Weights of a small transformer language model.
Size: 12 layers, width 384, 6 heads of 64, vocabulary 2048, 22.8M parameters.
Architecture: rotary positions, no biases in attention or MLP.
Training: a variant of Muon for these matrices, 382M tokens.
Each number is 128 + 24 x the weight over the matrix's rms, rounded and kept within 0 to 255. Layers, rows and columns count from 0. Numbers have three digits each.

# up: layer 5 MLP up, 1024x384, rms 0.201, rows 458-503, columns 0-95
# down: layer 5 MLP down (transposed), 1024x384, rms 0.221, rows 458-503, columns 0-95
# gate: layer 5 MLP gate, 1024x384, rms 0.209, rows 459-504, columns 0-95
up458:116146076114127170147161171095143159122124078156163138161133123114135149131066115081120116152172113066151100186090113149109134162147102139102156070138152141110139114099074147130126127114162097147121137132179094172159134109099126123132092119069126145137073085133225124099124138183096148159
down458:085189132102109151134095161133122141146162143149114147087105126111132132141116114150061091158124190122159132175119132148140125122086104148166126143102151134148104111143105113089134141163118101154142107131145131143100150130110077123112145065124089133131092113097143121126097134159123117102
gate459:101157139130141158138132094125146153131087147116150148121166160169117130132122132135115154122143099111141129106134117149112118086130096119141084139123141129136138118127124139126130107136123145146107136113114118108139116147135106146096132114097139127139092117160154138111147117129098131111
up459:145131102156108101148103099147142116142157121142123144152095097131079141110160098132106131124108125138129126101107123142139117123091090118126118106157126113127138125103092127126139123145133161143125144111141151112119158156122125121130111134142138116125098121131129146145123132134137162157
down459:094124146135114147082128129155110134100144106100116126129131123129132107157132145092144124078139099145170125126134117142111148152079108114181141166115131168160123137145149124122122117114107105093134127113104115115114115138109113140128134111125121116153130121158183132134154125121079116098
gate460:148130113108140142129136086170191133129134103141136155162148153128147161142131165105101086145112106136096137123123139112110126113167120163127142107124137143137136136140127150102154117123110143113163134124128121144059114125132118113084161134102157119158133132152073099112125178101142120138
up460:103120171135097168130101156130114077142130147133117131105132100151110121112137127131148129109142138112155124143148149135135126151105150103134136126153137134127114099096117128166105100147159132172152112140130135127143143143161132129140134134144093151139152112100149130177130125146113117100
down460:142157094137164148127119107117157160138113148108128140123148158120126144129152166059154084143118130106085140067129136107130169124162176164144132103154131130119113083157151125114140120105141143129137091121102109096112118124136125114062153150085144112133184156099100120110119122049135098106
gate461:139091124141099160114120089119111139120110138088096105118097136095125130160154148158110136131149156157145129156159117123133144142145173138125155148117158131155155122079142095101113129094122113145117163077113139108134077135140087106103143127125156090195143114130139120153139138120160121175
up461:152105129172140141117088137133121114119159128141110170133122150156088123162127114116139115161147147115142188162143129117162160139127181153141138082160117088184133076103144131135152130152133152160113127146149147139116086127141141127132125129108117113138111150137139101146142152108096144112
down461:124070140110134123127124121097147170147154143142145125155166117124090161122140097151140145114126160176162123095121114160115159111130122084131153118154140075142140107124137095090117098141047102108155173116122130080118171111143159138143145133106148143123175153151155157138128132140109111124
gate462:140163118087109144134139149141137124096163101131134096088148131151127134117108126097159066130136150170133139156122116126129142134113143114126107115097130073140137112120145112135094140133144159107110138120141140124137140116143123136116131138123112132126124138123117104153108129140185150147
up462:119136126126121131142096096155131123109123128132168159149118124153110121123091145105119133102134125120147122124098085129104148102110131113119148142120116130119168135146152145114145136120144107141143165122146124156133129124152129129106147116134163145140165176152106161087071170160131115152
down462:156100122121123074130137137123107090122135110162168122113098106145154125106106106149092146136087114107094083113129107111125116146094078118141084137134118095130143105117115112117114076122087114137163118134124179149130108106140155152107097118098115147148114136108140121146162154117111124156
gate463:130136101104149129139103136144132133088121132121121142121096130133129113113105103104157144100113142092142163137084095127127151123114136157103166188145168151065113107127128085143136093148108132147094154161102145103122133097071101104150144144168117141197100080156150118126085141075113146152
up463:155128085100089122130121102121116126158131147123113144147112084139126145115155105122117119124159151129161141095095159137129098135176107145091074088089093129098131140158110151141156123114159144149169090137173141182135138113125132152147118155112126145137129126136141141144149132109118101121
down463:154144143130163100150143162134127114121130150146096134159127097110114129127130117124112106162104151148152126164108088078112169100107148093103127122136125168145129141096121138113153133154121138136102124115127143145140119132094147125111105149118131140135115128109092097165135135116096116140
gate464:148153145139123125153110147129174129126054137131175114159105135121090083108119134120117109175154089098141163130139125099124107062125153097116140136100108141128161047129138118132150122134084172097112205093113146127114168107154101075148117132112110147139130139144086107146230204129121152069
up464:149102122136189142147154111164151148111166162117117114135098154112127146123160106163094117069154103118110091109085118163137089148149143139101194108095170131207194157152169117133174153159121106131130085112128189167150129087127157078090121140143145128148137123191139168047112132121165152142
down464:137139132086150126121141141068134134146110121121136122131105113128121149152148115157142157136131082093131151153145142083107159111186149102113178146163101120075108146167128154139145158064119100096130164134155129160158118100135128120133113130148147118143130156093107117152125144142202129152
gate465:152112125111127152144114137114081121153105098131131170129158157145095137139156192205148128160110126113114109146094136096136139150062104162126133150148132118105146167149123151146118122138114110088119169114134202164106075094148106121100137126113121141136116106106114115177141148121163099126
up465:119171138094131143135097182114107162118144070116100131173141151138102143141102146122134126112095128141106116166132122109148146115110143153141100136130121120083146112177148080141109118153133119106108153115108144103185155125136134105147096092135130104140116136146145174155143138110111122082
down465:122138137124099148153113128114133149100184137155135096089111101137160101118136125108117116094147161090156118154090112121121073103167163144109127165123142121115104120132086104116124108126110105157147116135090087098147119145129113115112117162169137105113163108148096135074084118133126135136
gate466:141190136172127127087099127142116151128165126117090132143191142100141048122106137134111120135096110092092153110117100141146088127167157120149164144108134099119148147140117146143137119133135116095115105127108093157116126168136144179111108090153112123090136148136083149143120118113113098128
up466:146118123179136154095127118138120143141096141159108113117117087144070124130133093142131123149116133114157153127134137094098056151112093099113158123117155135128080096130142142137136136140130151141115132140144133120131107132137105143128123135118108103116135144122143080116121117144084135127
down466:119090117096108132151148103155159136122098154097123097130151133157111174105123114098124109167127104124141150114136125116105160121128164105105121142135132171158120105100105123097137140155096125151165092075112103099104138149132108120134159140128122123131129134112121136168140119099176124154
gate467:162124136130115110081119135118128171128167124141131117114118111162134139134148168101128134130122182181173093149153113137102153113123133123098131119099150134148146125110120136159150144099154100158130163138103157134140121138094095137035197167110095088148105149120131149133158156133116148146
up467:162135172150163143151163157086115119135098136117076113161159118140141117127131118132124137159157128112093132092117125091155098126162152103138149150139113135131121117135142146128124109146120133065105165140146126114173119101150172111131145157126106094113172096094108155126116139173135108149
down467:128150104117135136128114106162155127139140130121113142084120115135151153144109138114139120100143147123102150146078150094145178129127131136123104111099142085108122102137131086124118164168173181125130147138172101087124166134113139131132141117147159182099152072116140105116156122134104136170
gate468:120130118102110146130113144115123142140136113129141105133109109114100124138111091137099174121149116165157156132115112106126125153115107084105128134126182130133124113112105130158122132106123070133126115146136115096117120134150159103155138102108115144114139089105121115119129100146121124143
up468:092125143125124185092118125141123166105121114105109149095142084121146119139154150120116132155132089115156156075120098123129129146110121098117113124134138110144098103152147154126143107155127091112090119129133138138163132133131140148152114116127132113125137132117089103091138112111117131165
down468:125104091162124147134147137118138141119119137142149111125093134129133166167111114114080124117166147177120160122134112151138122135140156143132146143099165140119138088094112101160154114078133126136140114140096138113113130133099131141132111095118144128121139103126136138148117120130117127156
gate469:134196140075074141190146091172091130095157168159150136111109132118143173098164116131113146168139104101118144159135128150124144129133122142146124140169141100100127137139159118150129095148129110120159115140139123109132155131134117067140121137083126112117133132166123123082105153118135068101
up469:132134148124087152097128132117152150131118172150132130132134137129144127105184151114117111133098142115129108106151133116119137139106145114099135123168138132142107149131111107144140108119133155090195118126152168146151146145150111140138161150098111130141121132135110122127136151065117113146
down469:148130116117105106151163134118137157111109115088117132134120131170140108102159147107118104095115143130132109114134145111140112126130109168172097140108150121096113113131180109140139126184127111135118113122129110116124079169125139147155120107139097142108117078110143172146128126146092110125
gate470:118117102135085121117095137173098152157159130105176136125169157098136169131140117100140130169171114174139161155131068105108168181126142132080172112137153073140141106141123136152119103123118119111124121173150112135139128160137088106117129084110151103117095128151128144198081110128084153125
up470:096168143115123138108163147068100123085141140202121126128175174144096124121140145154098123120127135111101157140142109119136137136117114132115111126143106157148121142157127108132126129123081141126093142139060145118136116133090153134123115107150145126152143159095138108156155147157128092152
down470:105100180181121114142178103138136104090124133104131131069103146167093132140133149143109133083087115147146165120112114103126096108146094135119129145141128146128140109123133152127121135128152109140154093151131134148127143121120098130149123158104138133063138104141118080093090126150166123119
gate471:124167105139122140113139162109156165081107109118135122095134118107151149115142081141125147139107077175174144170111115087181123132126159147147142131128130122142173108105165134091117112125139117169117146120136110110143118141133120131121150121099106108095125099103163160154116109151106120115
up471:143133155142099118115153115109179165132132115102080085146145109149142138085147121131139124118131148139105104114126136143140114149133152085122110088159130157160111123091094165162133181117112128088127107149129156098129100180177106104129078130119136132153131148135121123111132100136110106128
down471:135131135147138140119114122144141116069144153174137111117127146116143146125097124096117109112097124121084098131103162104134140123150160164159112161124125137123118133152125141146123152129117164137102143151131130163168114127137151163147164148147132120096148113090156109115161162146143141156
gate472:133098116151134146128174126202113176153151161119141192123104136113119109166105095130137166151153078173149126161109140105115121146155147137106120153128151130106158126115101086119120143092155132108123150130139116118147092151135148124128098068130092099131164155094127119085136148098146140130
up472:144102115164126109145118179144160122119132158147128172147052115140091140122124152057154134133133145159124136138144125123127098170157085151106086097070130107085106070132100113130115107149111100110115137174139159097104176081154144098114134113122161123130162102151108080132154176092119096113
down472:156099108110148097099168087121169139114131143109150122122119129126134193140158128119181132088125133113133086112155112081130137162158116146133128171127160052162140115068127089086098148121143175133133151175100111133114139124120128081151096151158124145101111180103111069117075136141148136141
gate473:128117138115136131136072131103120149125091074121149149167118142095119169118138118145127116114124133108155165117131157109162115126101116163128117116088148104104147093177173127154164122116165130155122127118149145130125132109118109124111122126104134111174141109141135128152157096088169135136
up473:086144118127125139149167122146095136144102127149095147091146111119157096094126106119121104142097143111118109106128127119122145075144106114135162112128138122139131131121118140140148152142142135162124120134154112125175132121125130099135120132135135122110129124097161167097100134137084126138
down473:144111098094177140131143112132100140119115092113129122131131124144180139125113142132119130122097107140144157105116101133144131124124133131133134111122119150140139107092135098105152140142147178121142099121136160102144115143118119124168126107129115117126126150122118174133084117117080113101
gate474:057138176098117087162148144165161141129100118135083093159103118142127077138117118123161107127145087138146117129146135122119123115126140109116114088191168150114140112060153129178117125120139134119129110162189113143099103096134169198107124141145170165127069130094121133090105121154106145133
up474:123150106123104160169158135100110109107124123090127106154093087142128146098170148110125171148134130146145167126088099137155109153127101183107130137142103139128132130155179114125104124116099139116190132183119122140165087106111148118158133177138164189179090112171100114108158132139165115135
down474:158122119080162124136108122127132119151172165093144085137135166099151161104091097135135160116128169113087153096111104132111125123144136125123154126127147109117135089085070178091137082142150141129142117130135084143106120134117151140099132171111091128127163147142133140105185138123179108135
gate475:111154133196120134106104144124149170141108129104144121133114126144102092129139139141142151124151167131136146110137127119125114132109110161121145103141141099091119154116127113096116136113117159126176125120142125151129105140130121086124108098140095157153114133129138141115151146126144119134
up475:142123137120131138085087110139117113149155069069119135128155140086148134104121135132109138162141116118154135107128121112094122135129114105125160097127159142110143108151136153108120117151111146137134128087131096116141134091136128188095152066101109091178075167169120139151122125116178115140
down475:160121174174093157106124094139124115114142105107092138133120153115167120098154139103109116122112119113176142104141127128141105108104151079116137129185116159151165134131120128187138134122110104139114123111144187103114136150134124134174150147127113115155115114115118083160113125089144133173
gate476:107107101146135136096130132147107136132139135100131088097151144121081124131128118130104145148125156104146099147111125132124141154120118174135120121129159126117138149127161108113107164136181122108121104120114106112110087131177145167188150073157143150115103125124142117144128143133169130134
up476:131135142125130115143127162124165104167120209111146115097111144112085143148111145077108129134131110146147089075116121161152147139166128127125117133101185103129157140145134125112171117134124128125120129139138154153153133150102122084099131159112124139096174121114162104148110141155131124098
down476:134138112139099100155151119092116132137148117142153094131159134100105109139155164124112126140133106103152139114163159126148150151121153133106135139170130157147099180139116143155129145149143180137126097149141142128148133123103120141164127125110135125117126129163126115112110158119170136112
gate477:106119091161099154110155137151103150115115121146090099104153137142133082090142082160142149143127083131117118131130118124129127130111107135147169161147119110141127125134084130110129094138110114117136104097153089105120152117094095162115124124140137152158123129098172117135111138118113152142
up477:139171133138106139154148118121174114121175107160154113113119119122158129141152137099115142133129137101091153152125108143149157145111138102079090105130089147110132118139159106131124133103125108140139115165105149129144109120073135164116105144120120115107100127117118141127110122137069115147
down477:117072156115109095154118138160124151145157119148170126143135122142117120150098128120135126145073115124149109125127122137146127139097148114133139094116116147138099158115093106100105149125140141110168130126161097132158123187132149090145113155089113137120103139130124162131178130159112152126
gate478:126082159070110138137188145118123122199159171173137077124085126077170117081118104115132152144100139134107135117146083159160184106137103119100101080134167097148122155148149109106118126087144095091140114169137099170156163159143079102117174159126142096104127147137130122155142080117134135128
up478:105140124128171091141116120123142168123152081124118139167122150124175150148099088139150094155109132117089144123162093125153128061145158094120093120120154179105140130134136147186115101058143136125126138149146110148138140144093171155117127144134100117125133112149134193101116108115162122145
down478:100112100085137136140134149145129113150138122151139127123140102129145139126136127092130091100143192119113086134104167120102096112168141135146099122132102145160111136125124154093125146119067205150139129132092166153122157188157127109120184119107163138093088162133131115128158113133094121116
gate479:161171142131133183100171181127125131116106137145124100119092152130154149116133160090150146109091132081094109127142101118141105124141124107154104152158187135097192093117131195096107113183183107062150124066101177090166136122089114105082201076130123091118167119154130200111138130140149151129
up479:158116164151155106127091083159131100115076141168155146184124092160127112081156132138167130164127111139067099103225110119079048098119107137111144097164121132153154136092148098103130104139135115122146120105153142113116097114138099159173125158140125126106130147078155149086199118150088107088
down479:099133117148144084134103128116160114093143148123095120114168094153143046066122134141147151152136146128091167083148117152166135153153100134156107102107089102167102130110170103125141107182158105136142140111162144161134132186127051142123139155125147144163107118126114120106118131108157084098
gate480:150164137119130121150159130103148161123142146137130167144108180089116105125113158141160125133143118130116101118120090155117114061104136115129160106072162161150133125115126111080124087098173143108146156149122137157163125105146148123140114130112132115143166123153081120120157140136163102129
up480:139071091150150154105141143104142201138173145124096131127114126095088120133146132138156141110124140115134126164128097132132084136126154146152128127105103129127085161102154135121139096117130134077093137129148136161147104146184101136135167159088152140164171153100141122134077139107130125142
down480:122117074113127100145113144150160158125137182124120091149091111177097115079137114161162131096114143128111127150145142070134135154142162177186115131157106123132113153133155126111106095173139134105114176135137139081157126108126099110145117137111116109113135146137061130137134124109126113134
gate481:165129119126171101123099126091124151159098147130137129162094139090120148092100161110150143155152134139110107157175107164116164145144158137100116156145127105107166129151143115135097102157118170106141160145130152147130140135173192146134126127150093102128156124123120137131141106124113100146
up481:158127138154142170159096118111126177189148112116138123126110091122129112166119129126132126146109136123116122132145135150094099170117118194125124116130139112130123112142101111109130136163134109157079118148115120150155167101145153154134136108130130103080118158112109112143145123129140134096
down481:135145148089124169147181107154123133144056131157140134120114126140118131135109128122130106107153140128143161133152127128099138102109108094109109161137050166143143121144109171098127089128104103106120119091103117122123133089140164140167131142134143127131132139127119127125126125133167131116
gate482:137174115140152098139130131156131096109129122092112096114159104104141128117143153105158154121118065143135117160176108125131125119143128109116114153137122101121122149129104125126093124134125127090184170091112109095178164105100120163195116146162122121116085095149134092164173131071090101164
up482:138113110110129113108107090140146073152146159109095129144133133116137160114155107160109131118164117134084118145089127149127150093093140171098087121145177148119161156131106128127135126102151127113117135160095142131192090104112148131081129094139119101126132126112120124090137132141104091151
down482:140119130125138098149121094139135145157117129107103110134159164152131109078158165183097111110147133117147147123127097131119125139142133146138157153150095122130139126153148129116084170085095150164120133074154139155135163073131124114153127142087161117094148128141141113159117146111147112144
gate483:126102124117152128132130133179177127150101139159137095132121122134158140165119173132167140121132078107113142135113123142143156137150156149145137118096128105179103089151158105155091100131136147125131130134120160114148097109139164121149084137140124161188118119134092077113150122110136119138
up483:158127138090143077123101094146165088140131169123131123159151116120108167134152176144160170169140178102100121131099125097141133157182086107160141135199099112137104123132117119144093140135107137112113123104126124154122127117121118105180130099123177136115150154171120116089173133155181155113
down483:111131085119123113167139103108160134122117153091111129147126173134164167144125177175183148123167077083112129164129152105110149151133154086130128160134146144171170115128137094156107151125105118140107131165119131131147068139096118142135130131148124145148135148167133148114109118142161180152
gate484:119121141180142162105147102144134113118127101104151114104164126114123129162127175114123105111170157121075125135096114129170124112125160126140080141094120162131116119101058132149152126130124178136170116129148144138168129097130106094153093112129136129142155143124133133105126157122105126147
up484:146065074091147127122140088172169132095098106080149174132170135126084143104129176065132145108124149121094120067081123106140132132154181155075157095124132095141149134137174160085143107115083122106070084188087147119166125118099158139178134105115071086156126141150164139145123093096106083163
down484:129154095124108149101105114129129074140105131145111112105126161114135120088127126107106118095125121152164153135107079143105085080154135169112091099088123167135122112099130110147105112101096133084079098092122167098147091168108136123188134085080111110123119155160132136140129162146172131117
gate485:153119138145114132162120147118155141148117110118143129123152183108108100113117093121101112144134094061128122120154141127133153114142139136116140148111181137125150123127119141145133144088158130118111111102155122120149155078128130087142112141119136165104128149113124121118130117113101100162
up485:133116150101101140122110144112103135098113113141104114113100093136157120138145131106138112148129124121159120108137113151084111127086146141126127107114101134120108121120135112182152101146105111120121129158130129144137140156144112122129110092137109102140142133108133130103114178138146107118
down485:091161102126121130102126150188145087122152130127147139154082138135134138113139163110120126108153113145163147093133078146092109127103134097112179137157110087099128121093152111140141129119106141136088119153149134122149107124147177126104148127114135143134106126138126130135122091116141118119
gate486:145147169124108096174113119142166172155124127131163130159144115125138127113101146130169136126109141145124134177132137146120103122153135134137150134090141129086110125155171101150112086132116114123127136111137107107146117102143138147089132158134111140136141131126120128097157099108155173124
up486:142114131104119102168154137128103156143131136117106147149151149104128172117145121079136125130084090104133102175125147090101129137128175121099156162128134129070121124147121158127154127143115120160143136148145140108149125093104130103140122104157088127184135096092158105140156105118142146113
down486:112135116134148131117144098129162158086103116095152119126136139118149076130133128149101141119118111159130070167091121113109114115133120104121151142171108153124136096140112121126106158155138113116139126119110173140103118093112128127112143152084123113087134095129109107134162109165086123141
gate487:129118116157153149150162164104094104118102138111155145142129120133130170158171099114142129110174143122115085126179142119119149117132183123095117100143141105144135151122117109142157131116127102114115140167113135113102174158106153143095142134116103168101097085157123211127134125083139117140
up487:125119154122117136114114106135149153157153167105116115145128111131092070139118100132122098107143134173134092144113131128149111165124101111164164113122135127145158100144134100112119102129162169168121092174092136199128136131136111106166154122085116129105146102141148117111104126158138101122
down487:136129137142176133087100143116113153105084104147109127154116087156127134118127126103124103175138081110122143147133136075119114154140139148130130120109137109120153138141098097137103125115107156123085110149117130130140079121152117124161147091143150113164182198127127128123101134118148123133
gate488:138140123108131108134106137146097118126145112121164144132151175094085142120146139109122129103107096127122108126136136113120113100114108093100109113133142123099119164150109147130136141131123148108115161117108115113128149117122133100133108134127117134132126133127098162148102106139140149168
up488:107094111145108086146105133117089098115136075153121155139131138106089115125148136119101137088148118149107151135110125087127114125151123124123100147156087138141150096140162125138169108118149133148158125128112126124118150119161086126117096102125131134106134086151104161165142100164170100165
down488:165168142125149093087140104128126124118133143128120118181152148131132134127145107130177139141114147126126099130142122118132115135121100120140132113128151112100112189161155147132146111110099144084137149095122163127118101097104131177142110157133169139107131123120108148157104080125116112114
gate489:101126131155141123123139120131153185138100083175123111159147123103147168118157143172124123124070143125143124121092135160103157158109134114117109120128120079121115167102136123157130133113153116140136129112111113154131121111112109121118158157122130188158145099126138143135093142123150115119
up489:149136121085126140139106097162134135134120155126145154128108146123145173124136168128144125098131112111105083137180134144170110166144116102101149118122107137151147099109153121118102170139115130119099095134169139115154134154094120136124088122136087106110137180120162129113159149110133118117
down489:132130155150112123142133148139110120147133119120141146108138128107091092087161112120138150130120161136092104153154085182138111167161137118115118130127137128135125135074126130101099116147134112164132108075144116078109111101145076119138138113128143153115142145088148113086119139157146097102
gate490:130099109105119113131134128123121091116149106101126136132152145114140119128129145110134117171110128145132127121140138084125127130099130095110103130165119127158135106133112178100127119099105134123103156128145179135126140134155139119112114112165119101115111152145091092130119149147129096117
up490:120164125109078134140139184106104148089124147137121137157101119138142154093113136125147148143119139139146141132158129167142114119132144115135142116137138133121128127137150098128178156136140174138114144127151104127111128136117141148135098132133131117119077083117154144137131127125091138153
down490:127132100140167119123108116099107149132123130124121146128087154095139077155185122113132144129083109126113093145119121091129126125130098163158077112128137140143128134118134156153097150108152132148153143143120104132173147084115134131081103109153142111122141097141137116123185113137114139116
gate491:156139147173149123131157111170125102071172116148108186105103142103130160139163095131108115157132103142182155131122125168097127106126170117145168122146164135108078139081182117152141148095136128146146200137108121135146122130116129144136106112169176146100101112107152120107154110130186095153
up491:111143101116128146121145163111121145154082111113122084146178155142150112113098100158108147125213127109106135151140121079167089137075102133108160143108113146115083120145134113162113125114196134125147144096137127151091149147123095077090143134119117139143140132150150110108140146107124165091
down491:106109127138112202110134168169090157130167147117120103179110076124130100124100162194108112111144107124126134137121094105153130120128089144168161095108141093120117116119115124150135107098124072141120144129171130130115118134134117152162145130124126139137103140146150156159139132159132130099
gate492:155124087134109108133158170089114121089122119129139084179148140129141137097143103161105181157139129130115155113096110133136133167107125103134166158144182151099111131146137116087103139085127118182140085130164115114131088108170120101121134137160135115097155143177110125126113134042115121117
up492:135154122093121072121123090132137094138097120124129153106130139160134154099159103124213148138127083147122117127126075071151118123111138128151097120163061147145080120125163122113160115148162102113113162066112148113154130126092158148190157107158200120098097124158121109119110114133140105106
down492:132083125129154161076135121096118135139112129105104135136101141174082112136106107100125128186191141168181112145137109137138111157116177102109134137120151091143133095117142096094189107144080144124115153176140141171148123130075146148129126147140128143129149133117191105120092110137103171068
gate493:132147144108115100137119142167144125123147106123124150111148127120106131141114139117131153134114151145148117134128126117112091104136142137089105116159150106164153128126126104149112121162134142106131110135114122134129118109124160138150131125143102147159105142149099153130112126122160135146
up493:147159084114139110137098143159150121133153141133110151148113086130148138122110111178157116102086134128154125161105135110129102120124143138127121110130117126131131128132138131134124121150135135125099141121159114151133134121154126133180118117114126121131129109120122148157120089161133144162
down493:129134138135130135124114154093084120137132112109116168179065123125114178147127144114134100154104136151083126131118149113118091081086130125125105155132155159102108115124137132123157106153140117137132171144145128180160115150096088115166131094150145117144091132142156143117108114108093119109
gate494:096148101134121122157144113152145137137120126117187116138173096138156112130102142115113105131163145127161141146157100141140140146093128114130095137146137096135138130098118136119123133172130116135145156111151114120134134117150112124143146117129115110126108140121114134160109145146125149110
up494:148141105117145137128106119151138118150116131141145140136126135111142159139098097123144129133139188082115122099093144141127142144101131159174142131168105141111150118150131141150127160114103167110111139137168107132118147117128145128141100077101123154124131146130109123123124118138109099109
down494:120111147106119125171109138090090140117138165134077144143109124147129133145147119135133089151119084155097096132138126125117108142174147126135116096150111135148145143163142111133123133149117125148124104121117111138117122145147145123102129164134129110136115097129109160098158117148149063159
gate495:130165186111096122150101112142149103129105124117141151119125116122143133137104091138145121132108121136110116131162099112140127131173125106130144140118152168124074136159149143084132119113117127115116088113140144074161113097141143145143110106152144146100075149142118136162140092151107113147
up495:133102093138114155119100066097131151112145129133132108111101163128119129159093131139139119132123112108142113140136137106126143136142136136075132116150129173123136130132147136145106127093195150109134135168114133101105113085121136082091121107097108123149083147127171172106118127127179123150
down495:121158148134128184088154112092121113170125112168114145133131120118130129074128145102123146119078105087112090113110118124095099124106136123080102137128162124120144094117159112111135154143158127116179134156104128108164114113127120107150132131125130142157100102156151133108121130142144137084
gate496:131153106133095156186172130106084114119125116132173128169100150115077142107143163128180110149156126110164136136084188104111133144099146164140110164170123125144118107159154103105138124135115100107119131157113147137121056110128122156143105143148110113113114149107154099101129133137098135183
up496:113142141140145100142091176128107075147146127136127123155113072156140116146153126071114125106135144086095166085122102117123127142120135094067141116152127149186132064162116102126142144151144131131045111136090174107116119130146172134123135182103152167117117116130167135142088093146098092100
down496:134146174115168086089182135149093148117120164144129135159128093136105113198112135123137155152140138107118175118121117073112112138135138130142098133144116076109101102121179080107136140094116154116120157097097099122116131153090122094114147129116136129143109137111112137154167141150137146116
gate497:126133101166123134167152100128144102111112125115106121126134141102111080085137127101104157112106133147147135129136151072120127136088112116081145157056126117156103124143160123140167138164105079126109124097119135101164151146119099128135156142129126152140134065114115115135156115103163115109
up497:150136133112146140114155123166081122088120117138124097115149156166129136126121144187093146132102130152145178120158154156114155143102100115100162136173209114116067114127133121147091151128157142118117092167144087087168119158147070135121163118175124156115135113125085162188118163111134129127
down497:136129133142131104175132117141187123177136141108137124147182130152140131114110135094106113166117152126152085117137140128133143129091110114114136103115107125130144106115127117131149083129096139082122123123110101131108127137142115118149101121108059120139176122143122131140163159167162135138
gate498:125139092157142112108165113145137129126121115148158091167148101124098152069139152098147132130142117126118110125119136112114117135156123135147143159125139122115147088121147161157116125110108147153091108145171112119121170106117126145129134100102154106109142150092098170118171134146104131119
up498:129112170099138142162151140120131140091125114133148123137142125110132124125124098129136099106116115151145129159107084168127114132146145130134137139176141142115139123140114156099148136157129123144136142107142099179096106125158090125167099144128096128115103136144148125133126138122098102146
down498:141147074152140131122138143150121110099147133105126126132128137110128123151165135129152114152118104105085129156149125123116128139134117133120130126104164156135128158142196124138129154116123147122115159128132123109148130155105161108146148137123157115152106135124100133084126110102111083138
gate499:130128096154139114096156132109131149118120166128104119120152134113103142109138139131147125127121138121134131118130112111087155134130138140131152140127115112089154110103116144146112127163145099157157127125109130160098141092128115109154107118085092199110099153169113164129141158154124111160
up499:137091150125120170175159125120142144124109124137088134160109168131094104144091153125135120097091095104129137096156134133117111166130161080102118149130142099154112124126118111120125125144121148107094135087132140134142130136114125124121120131129116090130102103085164140124117139129128190115
down499:144101178161135093177142110098123132145109113115127107105133113138118188113153173093135140103086123104140110106117109120097121136154175122088111161130169134098105127111112127159093147158138137132149137159116111122176131161114084114106126128121105130120136152098137156149143135134143118123
gate500:147118152139123128136117092106114128170128108122091150141149103109121129103138123145136154140143112134106098135103169110122116131095166096104131157123135124103104079149099151138145112102120086133108113085133118155108130111118139142148106117135088116087120158115131131139118110092131072104
up500:143096091109150166112111112149140166133150088146117126130136149150111119099105108133095118117155146110136100130150107132096116156154128093121081130130145126161144085165077091125089133112107134095119144080104091132149117128076129130176134147141117145115119104115144111094128118139117140138
down500:125142130113137167124111146118127148138108134080159129110112139113105118098107091117169117114140141115136109102131121114102105100084112120131133153115114156129140066126107113080112176106181103135155108113159144106145138125127138112159140160117115135135140119125143138128135153110124139142
gate501:094163095139132121129139100134138141134116133130138083134123125139139089120141072137113124182135127120125122149136149182139102085102157099133104201092171118100116132087109109111139139121145152135135145077140099172103137133126147127124113140096148114147094128126139141175133127154126112144
up501:176113145163121104148149110107131105098155132137128151101144158133127140067106082184075107132184112131142178113141110126132154107097161145125137134118144135154088122092121125127120096062111089108109163105107123127127131112146115159106100102121138142089124116140107083143105098144107104179
down501:141112112149116117145124147117101104116094106115116168100130140146083150137120132138097132180131120106094128118115097109146169131154088122121103123166112129107127137179112118129149109102132166148111098148094143133135114158153115135105131109164133140138122145207108118169119165190134168150
gate502:142132154122090119141158100111113126116127135155137112136127125127136143156112108150106140124117126123130144117124160142125159130098157123145104143139121121116133128102153135124123155118133180117119104117148162132091090152129187084111105118136094146125141040127083135154133139152124124120
up502:128090114118151131128127150168125160104161131149104174142139133134176095168114159127062126135098081165085101154181111060108152133106057105114137137119128149157094092116149120142103138105148056144150158073100120136157121129150108091120178129108179143110162107135154128115110140090097070134
down502:102140117106146102115108094151124166150073116162136154179141134168107095114155139132100104154128131164112142143140109099189116124149176134115125109103110096135168108136132156145136173119134132153108095099074112117144123088146120131094120147080149131128106122085116119082205138165175138129
gate503:123138096133100104176112126186140096138108147127112143091105149092132124119168132137146167162179142108103103100110153117141118142129097208079180117166115153134133080139101124144130091166147136131122106140108166143107117142167164131110141122095127177185120122140140079163135128121132123137
up503:137168133139132146143136141137132109163126105115169071110085087123170119100146156170111151130144119138062132086098127137125122145137124095147167147120150060120141138146122154158103166095107134183117143079128135096180079139167077131147129127165069135126139122166099129146162143156106142145
down503:147178113120163147116151135103143148099100113144118075124135157144175139114135124152138119154139137109128130120102114118082129126133144108139140093116121127140118190125134162135168146105106145109117135131143153101160127083176138133167137196118130131135172117111155129139150108069207131078
gate504:163159136155197143119101125135143151125149139147079150152057154080165136107153091154118102103151144084129102167121119117154129128131108120157112168163149162118149137103155172113120133152124173139160153083160115106130122130143102127072122100083111095152124100132122137144104164176161133133